{"n_layer": 13, "head_dim": 64, "vocab_size": 2048, "activation": "swiglu", "norm": "rmsnorm", "bias": "none", "init": "normal", "warmup_steps": 107, "decay_fraction": 0.731, "doc_mask": true}
Each number is 500 + 25 x the weight over its row's rms, rounded and kept within 0 to 999. Layers, rows and columns count from 0. Numbers have three digits each. The size before them is the row's rms in percent of the matrix's.

# layer 6 MLP gate, 448x160, rms 0.119, rows 313-370, columns 80-159
091:473501496486431473513492525469508483515508465480509491552512498415515571531464483491504506524520515447502484515490471499490474516492539496478521516531502520492474502518479472516475500520482502486508472449490499480468525535455514480536499491
110:505509471525546502482477481492472544474496493478498485536467511526495497513529502507584480503540499476541538534553508495534513463548507514506485533518497470484525525511517508504529473504515491503503472527480508526497512515490470494474535490
096:505491501494507534487493500504526491505450471480512481517522468494539485490491496511480512493445501490482474527527514550541480512516504470510483526517537469503549477503499479516541488522470458480512506524525503509514501511499531456479517485
103:458492489527468459511491485473463494469515512490484498520495528471479537496485475518543502506532451494504495504496508484490507471524499485512532476486561505455495488484521496533488505508551532522527576530529502535494536527509503484457500534
109:482508504499517532494508501502499513481518513494516510501497473528475518523468496495493477505496485496501464482495525477506553460492485484492511497495473524511534520555543490471489517470506519440495516492487511510528463529522482484509517471
104:494464499503472485475468497499470503453512492481465487523504558488451524502485495532520528465503518482526512462484520499508540497512516457508508514483492489509526504491574492477514483473433491534518516502501535517547546493525510491475524500
106:493480546518500496480477548530429520506487466556496452504506511495492503509545493518496476518506491484490525506477494504500525520530489497490478506480509551461492505534444467527537504513486532498489550476536559504480506488486511500551466495
090:484507538466497496510493504470504521489508537514500523531486474523505542510479501507510489502498504476519513521487505499524520542502462515525543496543503488491516546476465500505443514525550552493505444483518526455486506534508502504496497472
096:483511492503498507538494495489466518485484499518551501502525476481506520477476480487536468497459516493469529469526511544499512496481510497477485485520509491456531505494523499533487556515486510467464481473497488492473473489530532471510464477
101:515496494541538460508441452496479528488525481493527485541457465451520524487468513490489546497499527493459474525459514458489504545518467443497507519511518508518505489487488497458526501492549496541553509456490494484511532434511476514510536481
098:526488521512510472499534507524491492519493516497489463493529451473467532493503484488531488507496515483470517542523492534476552527539551461517460480483485468515455507495508536505475496510513477502498482479527457485530528526456512512483517472
099:520465499507550493463476489509507481477476521504518514507463470494483541522480482490523539498486499499500497512506503457528461466480508530507467510527490512457515468489493532479485450530507449509496470541515479476467480498488510514477499511
098:502504497509501522469537478472523472498488514497483537492510487492455493482523514475502471498444508504506513479510497504486500464505486501505505486491480493566524517533460519521492495542470519540533490459512500513499516492472506486508479532
105:520518513519530493463476501476542500506487475493567496525507525511503488431508539505531502535445515562493521476484544481480484502498482529470519506506473502500536456479493522468459480512514504481528492494443467521496482503495531508487502536
113:500509545502519460479488487514501494469464512488534485501456462473454522523477504500477480507525448504510467494510470483491492523477475481526488517456502491524488490511481490513480473520502488558490494462480476522509451482513482429475443505
091:490521535482515461471481509536509501487485514501520478488530508519486493496510508488539462548456495437436475516490491464495466518454477493507537525537502484523505501520456556516489514497532477562515540502508492546506503492451512509430506506
092:468511528496522482521493462482507534507506475492496504532503522521511484493507483480478536471489524529486501533483526501521464496555525509551502506487537536518507460517483498498511472475484507501498506559508456521521510503486495484501534462
107:519469482449501508462498480481514488490529446535491472511451487525517540461537483488478517491519510497520480537533484516479497539522557493478472528493500533478461537467481485480459478486545529454517522506495504495517544535517488484535466471
100:501559504531485480496483499523512488517509495454477492445473500491524489494465479509530493510518519482528456514496514501493530486508459571529471508543518457507495526486509500498490497484538504505470507492498517548497474583484507517471491502
106:450491457496517528480486529511494563504523478513532478515512440477485494497513513497509512566499473473527515446481464496487504489476497503458476505529471506541524502516507561488476528497507501501564461460483480506535469511527505519510480492
095:502555520509517492533468490489490513555522518488486520483511534514527475493542493519485515516482517462504525522527557534509510524523488492468495524518461487504477524505483501553511491456488467499475494522540475504476490492531565461500481484
100:467505512478498470515485518536455504550536523493477510496525471484496524466509522461469536470440490524519490469514533493515515514518499493513545519505523509523528492545476496498497501454518499520517468471497499493565491482542499467511456494
103:460481531473511479493480510463477481519555536524452512496497532516513509502507508547498501529490488531454490476500495487502524475488511495511476467490501551531507517484486504537520493532514519514516560465483567530518510510496466520498474407
105:554471507505522556518494507466534486507517494489514476484466527500474525475528480490512522552479511473493477474468485510504494504468513505479495463481479464517460508497500527513490476470472496494526493484534485551466497480472506469505501471
103:482457470501475503506498520479531469500521537493482495515484500482532486536497458509459538485514476554499493512483480527487509521503497495497518453495532495493482467476469549482478502491485494541489488483542522538505492458493472521496513429
095:447511543498511501481517532545479495497478524506536499497513490492497490497468540515467479484488537485449505503493468520498488494535490491487461515489506468492505511563496486499496500522574498468537465486494493488526553485478521486517489447
099:503475530497509477478508492501457519496470512496486466516511499493542556506511540516547498473505547483510523510490510492477479480519533540467507506514498469510503469491487489466484518525572484505463516499448463507472434518459503525476488489
098:461518465511455527497492502471523475515508475510494490464505437427472500489503477509448495516506516488496513500497480534502535481472508485556534533503499452507517533496507500523450493504503513465496491506501492515484500527502437549497501535
108:511446519468482507467529511489507520490505520547511486508485508501496549486508545453531473511490514542475481467495499500493486490502469464518491537516497478508498484476534475481458500527543513475494477527452471481515488560578519523530503471
108:494464457491492474478474462502514544503494522516530464515508501488490560478505512518473508469508519490521490517471500467473535539549534557474531535522530491457531501529510491524513480503485491506465476484528476476520483500473520514519496501
108:492519533491480504514484468493540494493471536510457494465491494458519549524498458478525498495489503472559500482512492523513517464499548509456509494488480533516523475515514514535474523524504473502519490510497493557483521484523479541472509462
098:519529500496533501473482458496477534504433533482517522513545477489486539481554487538512515481496475493501479470520493491519517451531523493501552448514509520523506518519468498487490546483500491520549497489477486551502533521452507515476538479
105:509538499549491560489524492475551519489493510521477531516527483470518549504497531492451509525491525496518491510464464523473502469497501533474482531534486457497478521486487532465485513475514477520478481483495492470465475468456492515561491515
103:497512478494526538515490504502511519490524496497488466477498501517539497485488526485495509516527518503534516505476496488506484480499499497488496507516555480523476484472533455465459547508494521473462523489469523514507503510485459541506538490
104:503458470473522524483495492507531482504490484534505506548475486487542480531516483477484532476529518499479496483518483479493481482461471525461495442476494500507469446532481525490511454542493459515500518477517530538457537473483495500496519489
105:493480498523508556531515535494485465495472498510508435537534510521477497493476454473505486508518453505497498516483494520432516512472504485477483503508494559502478483503462494581458497544491472503491502504483530496487507493497529526504467535
101:479411497518520486510505468479532532515528519528478464439508516498519506488534523459477488508522505478494522533498526510508499524505488486483508500474572514499513515512496500503472510490514512537490502476537525503529459530461447511471532539
095:485477492496532535531510523525479524505498472496446493485514497501506499472518518477515523520533510537474546465482508506512485500489510505493553492462473494552525450482468475509489489497480506494477502452460538497485521533501457525475469504
099:524468496488527487430510547509494523506562543518507521457527517524517495551495529498523526526495511543529503518501486511516451492501472459515467506503485559480479524489479500525525528503509501508517475501510460529498500527502526494508529508
100:481517484500513521467527528497467495539570511498517502537469478499492553499489515460471494515478519475475477511508496469513469462521513511518480483524493506527482470484479492521483468488547490523526484501504514516537481501524486518478490492
104:501514534542531504512475484477480502547503480500492516527499482530496553512476519488490515559473466500502478496491524524486510432536489446496524505470518515539522525526488490473503485537485470503515463507507490497522480489478508477507504509
097:506515501506551550507482505507523523456486447512514517520537489530479487464482465492542471493492539518482457521530526521499488478488518465486485461567534510465488474478494525544506529495515513499528508500510490541481518545516569467489460495
096:505501502500505460489492496496508533516498440491476462471501477471521560527500461578498511520495504516481495555526547521485490543520494519508539551498479498513481487500512474529496469553540528494487552506529495503489507502471473502439502478
083:497467526502493523462460492514486486462505471481498549453458533529500487535537521504460505505456513476493490505445493519511458473511483479482473449507490496512496496488460512531488470515499510470496487467509537517510473534536470454496511499
103:480475483487497526479442521489534498522495514508528475507500514509512511442478488507502491492475541519490510507490484491490480542460480506504550462514530505498502543491484508498499490520479457520542522517505508464487501533527502457492548469
088:518525520512523510499476489473536530507484473493497475471464483483511525503509530506496503513462482487479524457490499483448522522518487493516493531441496485506522521510482477522503469459552495473500506449491501497537488499492493487467537500
096:481532495533488520494519528519471494498504462485513523500498511488514499502473528512492451497501446501493487490525487501535537451487524511492515510527456490532466507547468475477496528528504498470495510536464536507498533490512543500481546523
097:477484518493536544528473484492542517494469513495524454546493527506488526540502449540485489529484434501478504464512526546526507485444480507471506485512501502492477460502487501534495509503510538489479495541490529462536456532500501491498545483
114:482473516496501540489485487496479541517486532489480523476514506453471528492490453542515512525514537551480560493486495500542523513519502444491467537498476519514499473513490524528521493494469522474494498485471517527512502479505506516519537458
085:546487497535512462551450528497523489431553537525485512491506454474486513509473479496456510503494488505493453524574486489498482525487491525468465489502500486489514484514486530513449482514480539481518489503471512512513496507484476496479496444
105:521488481511474500499452500519496444485450504491488498496456517485506528534476492514498495486449481523496509513464494468517526524485499508466538491478511517452453508525541521509476473484501522491472472484456544546476519479531470510487495484
100:507490513519487510494511489499512555507543477471442493501469482467517494556493494511508505531503516487494480458487455514496475557541501507507476483525517504475497493510474510506537490503507532498479496477475476464536467535474561461476493497
105:484490422467504494517527516458499507523491551487483489483518513520521533484542539501499487500538509485541488499500470491493532524503552553472519497510510477504495508560493496500527456547500490498505498517488499521532463539518474527531455493
098:503501505532530515471482499504531534492516505469502523510487473459526509502528536492541519509464522517497499437512456516484538478532498535514480556482495458486500454473492543463498482485520485515489513513474491484497484489459487480454502481
114:514488478549517570494483524549544524481527430531448494513487465515474457491526509521525529510544516495491476505523513448529495520467502475479528490514470507495472499522512535488530478504467444466513495478509469512523508494464518519502496466
097:497532519535523503522562544506506483507499452527497475486464524471482507517497476484480518553495498476517490473515499526487523524498508479452494502486531508481491475515465511508504539513518546461544473504465518471513502512515522498508489530
097:497524460505495497497526480481468557486487458536457438450493557468487493507530511463502520495489507496541530487519510476517504470543474534466479492508470470493510529516468509523497462508448489508476499482469523508483545490473468504503513474
088:488521499472481515517485486451534473464507494485482492462465490510476480467544548514509507483532533538482514526485506479459484501485512498504518508497473537500540489512475461557499489558477510505484501523499500533548487508514529545490560491
# layer 6 MLP up, 448x160, rms 0.118, rows 313-370, columns 80-159
097:485522498471524487516505517498508505500475518494516494546533534464475527523521552500494502496490459505497453488515471506552498511510510451466436547484483491505511506457479494506493518486469501456522497511505533504497510551517511492506501494
101:523475482481453426475509479537523466510532498526500520495499444511521502492474469511510528500532497482465504497518544530503487479445524524519515532532480503465530481508490509554484481562543471491510474472511494541532481492514509512471483480
096:497495498510488522507518560520504458462506489538529486488525511467535513476503481528476510447474484482500483492501530532481490551496494485481473496540515477499556505503477508463527468464467528498512516480510500522495494478485494516520527503
099:510484478468499503505478510477467506458554474484475510542486510472511473500503457542535507495515500524519516489475468507483481458521559471511479524493486516496490512506512471536509487516488459498502567523490513479500523508516558493512517518
100:529490505498504503463473514514484509482492463515517508513495549490487484534523501482496457516511516526514534523477479481466506448521495472481511501481457495489490495510526457480468463490499521466512527477540509435523543490486462499530504511
103:458481468514477461509425470534464453509504546495469496509532501468532506532502473505517468454507487484516483547516480505540488507484485495471486491484547499535450461504490517509542511532530492478496491455487513507497535515492536516467494544
100:516493512512498514532486476484561523483474504499495493501487496476506492497468463467510500504522503513525492476480548504514504509530536518490495491583523519496532515510513526515485548486530529515539457501474497482480557505550544488482471525
090:509477499492497479497516493511519511500493514473497560517539496499541509493530530500529479500500516506489486506527473567529480519466464506482518523476492490478505467518499435445503493512519519460503523510486511518551492498452552535501519490
099:519494522547515501505497508498451543491482488532485547495541452447461461513519549503479506519467509483527480458522489510501475511510504519464509490528469510477503497514491517446466485556478465461445503494532464490500471487485507449523525546
105:524493466491492511482535509520489493484485512500443504450495512514502501476508475505493523524494472511461521500467493514501523460511482467487501477522513492545454530530569472493520504484517551495507526453492479518509501483548496545489476468
104:484519522501487500484521482501448545507510491480508487520492511492479484497481517493517505498499480488561448527510471510466502498508517535492604509457476484522502536513491465531473476523443505490448511475540495537474497490515500507514471428
106:522453477493491532518521517488492475528500453468546500506471544500449475522523474480475495516514474524507438497440486469498536514570536464502496488537504515495482535546463507510497534493464503515468466493516517473491534513518518489487475495
098:466517479550544512434434463490491486508478509505497501508485458478524475538479548519521482505510478513519515512542475496505458518531506501507508499493498476503501489472530534538526492480544495501496467455519529482501476513484499508534509486
101:543519492512506528502524502519477513461516524531497458485491508505487511504466472473503484499524498476536484542496478499503550482513443489491476513478516538466462546467520520486491531467497468456464505476510511485524549501509495532521474527
109:493523483519486512502521458489440475484513461501565474504525550544527480516517447516510560501508491489506536499534519483493515519501499511525517453493502478474526501523534488484557475499484498506505463528501505485499487484505475493486490457
091:481516447503522485499533528500512518468512513496502523507483520500510563459515492502480527481517485507505491500498522503436516511521532512506523471504517490518519487541537496499517493531475547458532503529466490469494537526546472579471545498
096:446508494490490535514508525465506478541459522499500500507504466471466462518480536506470477488496525513542489503494529460492512499484472435483538510470490506475505463537490501478478533540534474476527496493515531473526511480506512467482480555
099:519510478523483476516478518449498496497456543517520502509496519489515547499457483521477497461474527511446480489448530500489525493489500493464505486477516485481511528504515483464502492508551514506501491475500501428496539490530506502514478512
102:502503536526537512491486442476546481528494521468497556485500524537527481480518479539532509534498494494524471520543537453521528506484515519521516505499514491517504493554547485478502479530504546492495527508508519543520472503501493484445500498
104:515469501446476468480465520517485474512489483489489507552512452455547533478510506512458511511501480528510515504477495497536503490551480501504477481525500535507488488491514483469511548434512519516470525493461525500477508464470483541517452491
088:507497569508504476534489526482472513494512494508460518474521479502483506527523480442520452493493461518467512487532541517522521474528455553495518518498439486464479498495488481533511503473476490528500476514505497445450516497509503471527501496
099:484469467496495475540479483502560511504507527529488556467504493549484470471460481469495534475497552500517483470462479503500431505523500496506540485556509477458492479482494508507524593501523516486545478511517489535489519475503501499511502529
092:512527493541525527512499481495518504475482491464509510481473523490473526522493474503529496479500424487477496526480486503472489491533499496480469518466510482495459478528492500489563521496510476499475474537526425453457519523497483477458535518
104:458481513503474539503531497493520502517523524527486533484468550502516461467550533493488508481494534494528493486560512471508494523502503499527484547479527479512518502501507466503508491517488494505482505501490502501478549496449485487489503519
101:477481484497527491475500454489542484476501502488509493484489503524471485484498537489524436443480515513491545499512488451486482500536527476522507548467487541542540492478449494509521437524470475462483505507468497445509491484497499490501485496
098:531528521476503490510503527510505486515504536507489526523477547471471494530512544473522412521532475502509511516496455496505522516505483542513484506453500492488529532521553508518513495526445488481521512460501493488499478531518456471482532444
095:552492519556476503482512525515508495516560507519511512499511518470471489515519493551488513485548470528504476499499486499480507531459495466532456495468519492471499467511526535536486468488487471504518477489507532496503481481498456488504501487
099:489532515497479517523479518452456522518490475482500472506481478507489525495486487510476525498501541510463513493453502526568492506505484505473545469526549492493430500457490503520518495473505460494536493516519498488503481497504495498514526523
101:527529484524539456509527511570506480542510467473526472506519461498496520516506545503490468528470492476491498458580495521518533513512496499504528463450518500515533537502514491513504509476489528472492517523515505529475443494500479474513472449
112:492514477490532504514508488524501501513512526497479473507538473513478494473479538484502491474501508575573506476527498486459515506510514498495486471470514484479530527468513502504534521477515504478512528557469509503467542524539531518499522529
109:463493466486539532500519530518480498456514523494512524482491525486512523519506502480496485511505490475478505556515481475497491504548495500505450501555517486487502486526518494549475522532507497534493472512494518522525474481490518470468506492
097:500534486527500519471491496472536552483500525525505509506509495483519518498466500519486470497513513529554526478487490518507453493506525549463459524514502486501531518451476539489519437503531509541510522486506511492463505510493462482467507482
097:518542455461511528478489501540497497503527487468483505477440501483503511445490505504505483513459535478550518508454551501461543481471521526497475480522446535508481469504512470518493533486500528514470497483515455519506516507502502523503544451
105:512502497523534476534554493479506541508481486546543469462501431535470491531504521515464537498481532501491483495532497489553496486501506513472480496467459517470508549482512486498535476468489512455493514452521466539493531499502526552499493487
100:501484486506530476499519501488549497518492520489507492539491473494506542465499439450499489489493486514483495457531476511551517507473419485530482485512571488496466490473503519503514477466508461487529539493488542535494507469494505471523508487
104:433508521503480462519519506464517512521492524477463517492507476468499479510505574473458506478545469520493507489473527487502460455533485493502499477525476516484490466509494521485519511522504497487501519522482526549476492504507507497506539521
098:480542488489503480510476454515541472501486481458526485532526509508531504457548556498507529482462496482497494503539496498509457551470522510490507500527536533470491496531510506494468508480482476499513522487523503511477474492486468451483499497
101:532467485501494504521479463494508486482462508500510534520511486526431562533503508496514453492511490525521487520490509467516489523487477484486524502541474529491512534508495540493478506499546518479481566524535481517483439494510498492553507531
093:470454496544522506477492527527525511485520520455480483503506508490520494486524515468505474494517495496460538487534496529491479552453469492494507534480487489510505455529553500544496527485536535508466487489516475510501497528473514536490586513
094:493506514494521504472514485507469526468445452489497539454476475445473544525496519543526499513506493493513488549499509479500509477521491489505512520507455484490466507499501507482504502486495501509504484531503422506515537475493478502489464562
102:515483500520526540509518548508473537482469524496513563493525491536543492517538515447483497477499465514505506501506520474493520491528503490517502452487523481520537514546478485486460464533479498500543487544466530513521453538501503522500517504
105:493479508518477479524528508507443508534539494559510461485455495485525504506518470496506532499552477528532533466467505533470519508507473510523530503492478464524515514499499489535510523506560492520507458487486467479471512545534486515544507495
104:538497534533481431462505500518532486510485490464509485490523477494526506486415536525510521463496533524489502498483511500483506537506537505497489502513501499520495459489494507473525455474516505543488505509451500532523466520470486504463541503
101:505501451484452476496542499486496494506499526529514450555474478484524527472468497492518498476505483503519517480547473521469526461490550534472598552474487483501478497534515482444507514476512487499502501521507439492483512495487500473547513496
097:504494518458499554495542495510540519513499496522505523515529483486480483512483507501486520493515450526472504526493506490493521490506458485529515509487507518554469526516502492530503521539483524500517464499504511476507485531500467531499487502
096:506523495491510541503507496447518541486492492500540439495472534542525519473482526517494499487505462545563527528471532490490492482540504582537476508514526512458504515510481525494483543513516540465493496475531481492520485482502480537533494471
093:549486515468472510493488429474508530508487515510473481517539512512518444500521489493499507474480510481473503492514556510534462509532473494496451488529540516478516491483514493506525460492466516499514472511525510536442460504529495469538486492
104:523506502487499497513550531500466476509501487518445526471482485518529505477475527511491516482560537535511495500514480489481479486530497534485503507512486511536475521471543514473480476549534545500541469487499516500443459474541502501466466499
107:524517518500464529478492496510496443505525471502426510485502519525508490498522503491507462492486495519510466461521487509458501478490495518496515509547506520537506537465491484493487504514488482540516491501516491446553547480545536506497475506
087:488499492504515476481544518490530496448561547479499507544470457526501518471481505508423505480513475512532478507506490473517461478468527462499508507533527511501450493495497506517503543488497526467520463508495522473459490483494503504485506512
103:547504491471501490502491492494507490493472483505508484521507504481507454548507544490546475478484574516495477532517511518513454501491499541481492518512484515519513520451470510529504505503456506492505517556467505522504502538466529465455541504
103:499479522491480462530505518494464531515496499512471526509554536500499528482461506523498459475495474482495509469457523491501540503469506543509497512469526453570476526524497489479507510493447479559513528525526520482467508509516484519494540452
102:487481542493510474520490513475485501518500450494520502492496500498485490506499454496482476479480485517485469503482497488486493502484501544470471511469516514494504458534492519529504524511472493508495494513463490465503484458492474435501499478
099:538488495501544455481537512487533508525504480500489510490516495484488498440531510457497491542533466507476489493501494514511506533555496508443476489515518516490530490491464526486547474544448510513501482496508508453492525522451480501491526482
100:474471488513503493524510488520550509483517546512514506484463509530529501489495510536524513492525532524485520478480484462523546478495517497500489505499525537498494456489490480472540511486525514489465460509528512477464474495502467518494497443
103:512487451486484484467469463494478521560476559445496468478532507502543522499484489514496482453488482471476506491508477523525493466509483475514532540498489504473500518484515504497490496516497478528522499510525523514481498512491513488508514473
102:522524507524490510454471454504476466523495510555491468508493496505496486489495498507530490489486566505474470429512487473489543566496539502521486482454513537502450512498503516502500478518516488504534505513497496533551520438466485547541513502
102:513471517491512464500506517497472537510492530515531540505503517493482516533524441476517452507492533478479488557480516526478499468507514500458523505458504514509512466503524521479502458496535474484519534503541507521449471487440485545487478520
# layer 6 MLP down (transposed), 448x160, rms 0.0792, rows 313-369, columns 80-159
095:502505496489536595540515471530512496452479501528459516490495523472473494494535509541488508535515495472518491518463493466493494499522522471520460506509491493526472512536501504500528518466485521501509521526499514517507462459522546504478531461
101:459529561501523495506508501513469471490544494465520546549486519479496472491487431463499488535491554482488497480475518524461503480488532495479498527471517505447489499532501530479507453505529477516485505457504511480484464493467513483471530497
099:525486492537491525548459489492504488471478498536474495497513490539504504483503504516489498515508553514496520504482470539495505461519530522475494505496523476516512477536521535490483530523504500491493502510479463456471540478523497497526466517
101:526479466536542488478510523488497516499503468575510517502493461482491482510492487522529526460536485485503462465439480486515521468490505516530495525505476496500496533470460508510506515514523512558520489487483502503483501496522467487467508497
103:480493538479486486545496505461508507521489483474515493492507491524501524526509505529494506512534516527481508525471528499526544473479553524478466531481510472470513496529514523515497500493490502477552519576516529548473540495499497475453481481
102:498518478508458521467480479512458479463500501447478483515524512467475527496506473537424476480498506505464526493502500480523473498499520517488426552490522494500521483518548515485445521501471501527515556509515508487523504506472534504510506475
100:514504490456470484472452513486481514542508501492497558499491485511505493458496483485515487498488534491484469490535497518506452484523543535530484482523473503466492493533497506491500522477502481483481533547491482541471543480459492498475532512
097:487514485536560503502513506497523513495577493489565505464513494508517513512518509498487494487512522488507486496485516477485501477555544535475527481504486541455500517464489456512482507523485546486516468485487510534496488484596538497455508494
092:517500442495496514536490490498494476477501508487513517521504470522486537526498472504518495481551484436453517504495511461506459505470524512491487505473477497524495524451493464508506477492495492486501439497530458492527557518510546535498491464
105:434525484488491523491527491527475532512524546505472526486515484484518472494501476498454550510490483504473523498542541514510485498498500493492505549511470481480489482513489479533493445494477476532503482533473508538452534455534495481525490522
098:534512483493483468471498463511516526529460530487521541468499479463463475517520509568478521476495478477423453523501469518500494529518511496476520482481482515476569516537506509465520465491539521510467525479505490461531516501506499531510517521
106:493509507521460500478449468533460485502523495492454518453472486527501498528481517501469479506478474489484503486509494485523514486499484474532540484464516468544495519496513467544499514514483529509539504501452507510494490515541480533509495499
103:473504517553520512509472496515551472449449491496444470494539499484511492489507506532469506519517501507500500561561487518472481538501502521506493547516500501498545452466465480512488521467527477534516523477532515482503542479529513496509511479
101:510463541461491522500465507540474457505482498522512496482502520516498492532475489514523507462533485504498488511566436502543484559525522503515501507476478526482462504477506497534504509488505486473519532538488505471492510485520485508535520479
107:511491497531506534508512512503481498503483450523487522525516494551516509490503523517510505478552520486478516507481536491486541445456517465527509497525492473459476438540479517479498525529499512496522494512519462468474509535497501489473494500
095:519466518459484502467491496491514507500507491519481476544479564517534430475456506500466513513499468523532472527523467526483490519494523462531519460529513509470499510491538501531472458515477474488497532518472504502480484538502477531532504515
086:511476512488523495505536532543500522477518502466512534524422499497477465475453527478496541489520465477459506504489492543517516496529498491482479540501498507512508524472491535504486497478474526525504507486492509532539503501484489492504537442
098:469502506517508488480491458490499468547514463525445528506521503479471510504484507468487485490459499539483537516424497466487468526512499490495511495527503532465481508474464482518476563466504487522512449516493502478527518533451509509525556482
102:502438490534536518463532500524503536501531504486510507494500511516474528475480473531524519504531453519505499482487484457497477503497501491517501517527491497489491455544503495475494476520506553520492475575505489526475486528503518474488466457
104:492482460520464525508522443504467498510514529457526492523515510471463499474510503504482538452461489518530550451499516499494501469512508536541491507518495507511522488477502511485477519498491494521492501525503479498508472466484561466555499542
096:506498480536493478451510471517551454456502509509480511444504519497473516566543489493512518452483524506488535502505479516524484504463513521500518487489493489505504467479438496496481528474563508536538481480450485451527545546516488532495509524
106:536520518543462496512495534528526489497468561531526554518506491506535485501498435506520527561527536519545466468504504515478528516489531522490475502491517498509462527464467477515485498519489535489501523511470534550496507474529487464519496534
097:533512496513475476469496508508500535476488508524515571500531523526495501494548478488538490508490464524533499499462522532510464483526505504531534510548487491462515503553495521488511508511528463466461488486444512490533453483481434440514477559
109:516484486501551506501515501500540498527511508485529512516477521492502459501510475507503495512497527518520460512631484502527505507521474527531506491518467474525533472482518497533507486478534500489511486526499496511490494486506489464548467521
099:424486484509503467536483535515510524519517508511443537489476474526527491445516513469474498499458505465467478499551499521444498494523472461508540512458483473489494511507525515502485503481540481485530527516506514477463533469508527461524515535
099:539511490500547464492495546462511499514520462470484511486467518451513465486494513535506489504490467516469475480422499483510474540506457473519480443455518507486536518528496489506439571537479465486484465518492532508444506491466489523519500473
099:457518494569533501455538521455534487533526464494493468517506517536499482462508517476499549460500491487525477543486498499491460489524503526509556483479516448472569504523515467465508499514517503481497515487498492497498550479512515479483526466
103:465536501485532490463496470560518501496513485522511514485486469514526538542516512468516545508477499532474513494566546465484525517507511476477523453498528493483443531507501481502514533500508492471498510516522532529553489478498499511477473510
099:530446463506485463481430496501541530501501495488522452474493528467523513494512475487489500471503523540505475521499477516514528488496479498487519485514541497500552525564521494492538443543565485509494499495501472490510513446510477527488500489
111:513492470506507507556476525478488493513504526510515471534513517491468522529510484526475497461524513510475499505490462495504470495515510493556523493510515507485516501490519515494461437495458514488475489548488502502461476494481543520478472503
103:488492470482504480499473467518517480503533493516508481530477526438501494522491477482463552495468455438502470501485540487498496489508511500500510497512530508531522485479484488502491468486495515511520521515522483456508480502500451512468555464
098:478489496528468511498449481544494461498503533493521505506473484545486509501493485460481479483481499475525503510502470491505493518533526474491487512495486480525507492554488491487515517479522524528523465492487499514537508540469519526477536500
097:521493490516477500497486498453554470484469482512481502556515500522482499515513502557452508526477483470463464509467500499496507544525514470495500492523512494496491498457521485520461475510528487501517517497489498496504507483502465447505491501
103:494547506483555486481539486521511490494489485516532460491516494491530510539511520481499492462530533533529514495435513516504459481529517521477471491507470522519546555455532499466565465498490512488444501471554517502489513518496493553502517527
098:477501501522512473456472558517484542523501507513533534517500500548497502542498509500519516537500507494465464516449498502525515491479520516489521496510526523513491495489514478546481495525538489519550516508509469518538467494488492501496530515
106:457496475511524525514524482510480482507553510490537480481527500452516499505511512526508516491448489458502471473505510470492491512517536462486500477487474480511493484484489461550498536529435520496523521466532488513510521474478566540468543532
101:491449461480502485522504514507511504559520524472515486459491449491508507492513476514489460444532487481450514488523496536489477551484532488519517480508546484506478473532505498516514493542497470483539497469492500510489513511484513523468503488
098:478469522536470490489515484522463492527484504516519524485517511494528502549485521535513546464483521487464515523469491491536498486493514516468503506521491527489487504498460501477483544465472543447488495497496482514514505491475483523493474544
099:491504489474470494494489482509441514499439530494501536516520500502503470508502500519489528487434493439508506499512497514519510472503480510516456490499497508516466499486472478435465504495534544516492470511450480504505500480503500468496489543
100:512498509494520525485548520543535515495479545505510507468505511460488500540503472510488496455517506494472493530435453555487472509498519509511499483507529481476488510477528549464497538492487503501486477495459489543511487515494502499486493517
103:477488523483546464511474513504517471543492484461490506527498498541484564510518516458472465498479491516542556509484481498484482512477468503548500508482535530491519535489508475502499481498526469504475487505489492479499471540450490492521493501
099:457445485476450459473487500500472470480506539480484477525480456498518497506491502512507483495520522504543515497467494536528550507460519505507530442492481481500477525511495503523499533467514455557505519503473491466505500528471478503516536489
102:491513472482483506506517525506531496545504479464480484494502488485497483494495504525527500488462468501457498506459539500481485480501539487447489526491507484515447478552498491513508465491543498520485515455518505499560534524516512490444435503
085:497479504483468493473509494507479494486544501517501493503491512426497522501478544481505508458499503513494501503655514470522550502512517504472506500514493493491522478532501467510487505517513488520491510509483513508513515499481501439510510485
099:492496501515512508491503485542516512524504492459507517538519481450488522514492442526459572487457501470473513513506540554485509512511504519475522519525499521519540526517502493484485515482483456470517500519469477522516488532461511525515517472
100:475500501481492469495499472470490492496453494522510487503542490501506495490495471511520522455484506525525505536502511508499494481495471532470538529482478499519506499513493455465508495492470535531464475522530532541514508477503520496489508489
090:488506548472459458481490569493515490510467461485527462458529514508525480517514507497493530487501501522499543499485512530542492488481479525479472489502523488524520512504484477503514538499443568504470567489505469517544466483513508470476545493
100:504496516513465494470500518471508498510507513507523447492494470539522508502478520476522485481573490517524502498497480476538461476483507491505503500528465527495510527543480509480541512478484506492525534529515483511473506491491436422522513500
104:519526498522535491526538537486483536482498528512485487470510518523515420535523519515489467474516494491557499511539479474512546501456502523498513541523506522505494497501466508490502481546517453449497471485550525487474483475456510490516521515
086:513522518491558520496518527504508515482490521489511458448526513446500493543487481471501496522505509472506508525428519478485460520468486490509483508498499511505495469502516496512523519494460471499489483501571543515492451497492513515481495504
099:544512490540497464480490472512503528479465526515519501486461489512526483526533490514474458528477470457534487503584493485482495500484491485497494494495487483460527520513551488509491493483541511496521497510488490468522468569520513470496519504
106:548500523503463481475544499493517514491494499453546567502500504451459477501502510517504461523464511463494525479494470512512540501504508526565521488508491485529517480528511522511550512503511479493488475507495531512515432533490512461517523472
110:516502540500538507439512513500540516510530500511491471513496501463484458504483477534487474454491486514484468485599521521507496498547476515513517493511518496476493481511505511448495478510500549501502511480502510498509500530544485493506493484
099:484515541514510488469489459505524501505479524513490486544477489513507536509456501477529526558506496465534511547457490509488503510477483479512529542519511455515495513511506468518512472452479508458495546493512497508501506515522478489495527498
107:496488501535497490482458528524505526481494460470466516544524509516556473473488508449472526524472503499511481509480511533545454516488475481499460535517486489511549515470526475536527504502531493512511466488507513522529468530551472504472522492
095:530455496486484461558493484533475488486471488494545532543473466510509491461516500543460533467482488511453483426514515508497564495522525487506504519506490486498522446462500516493507494507516505486493484510503473517493515530501468492540500494
096:487485527514536525485485542530463488513527512488557488481476507526506499497515492510503492460507521508457451446524474503530458448482492472483496501547456503508471539516519503482502436519518489509509498496479514526474466491494518433498490509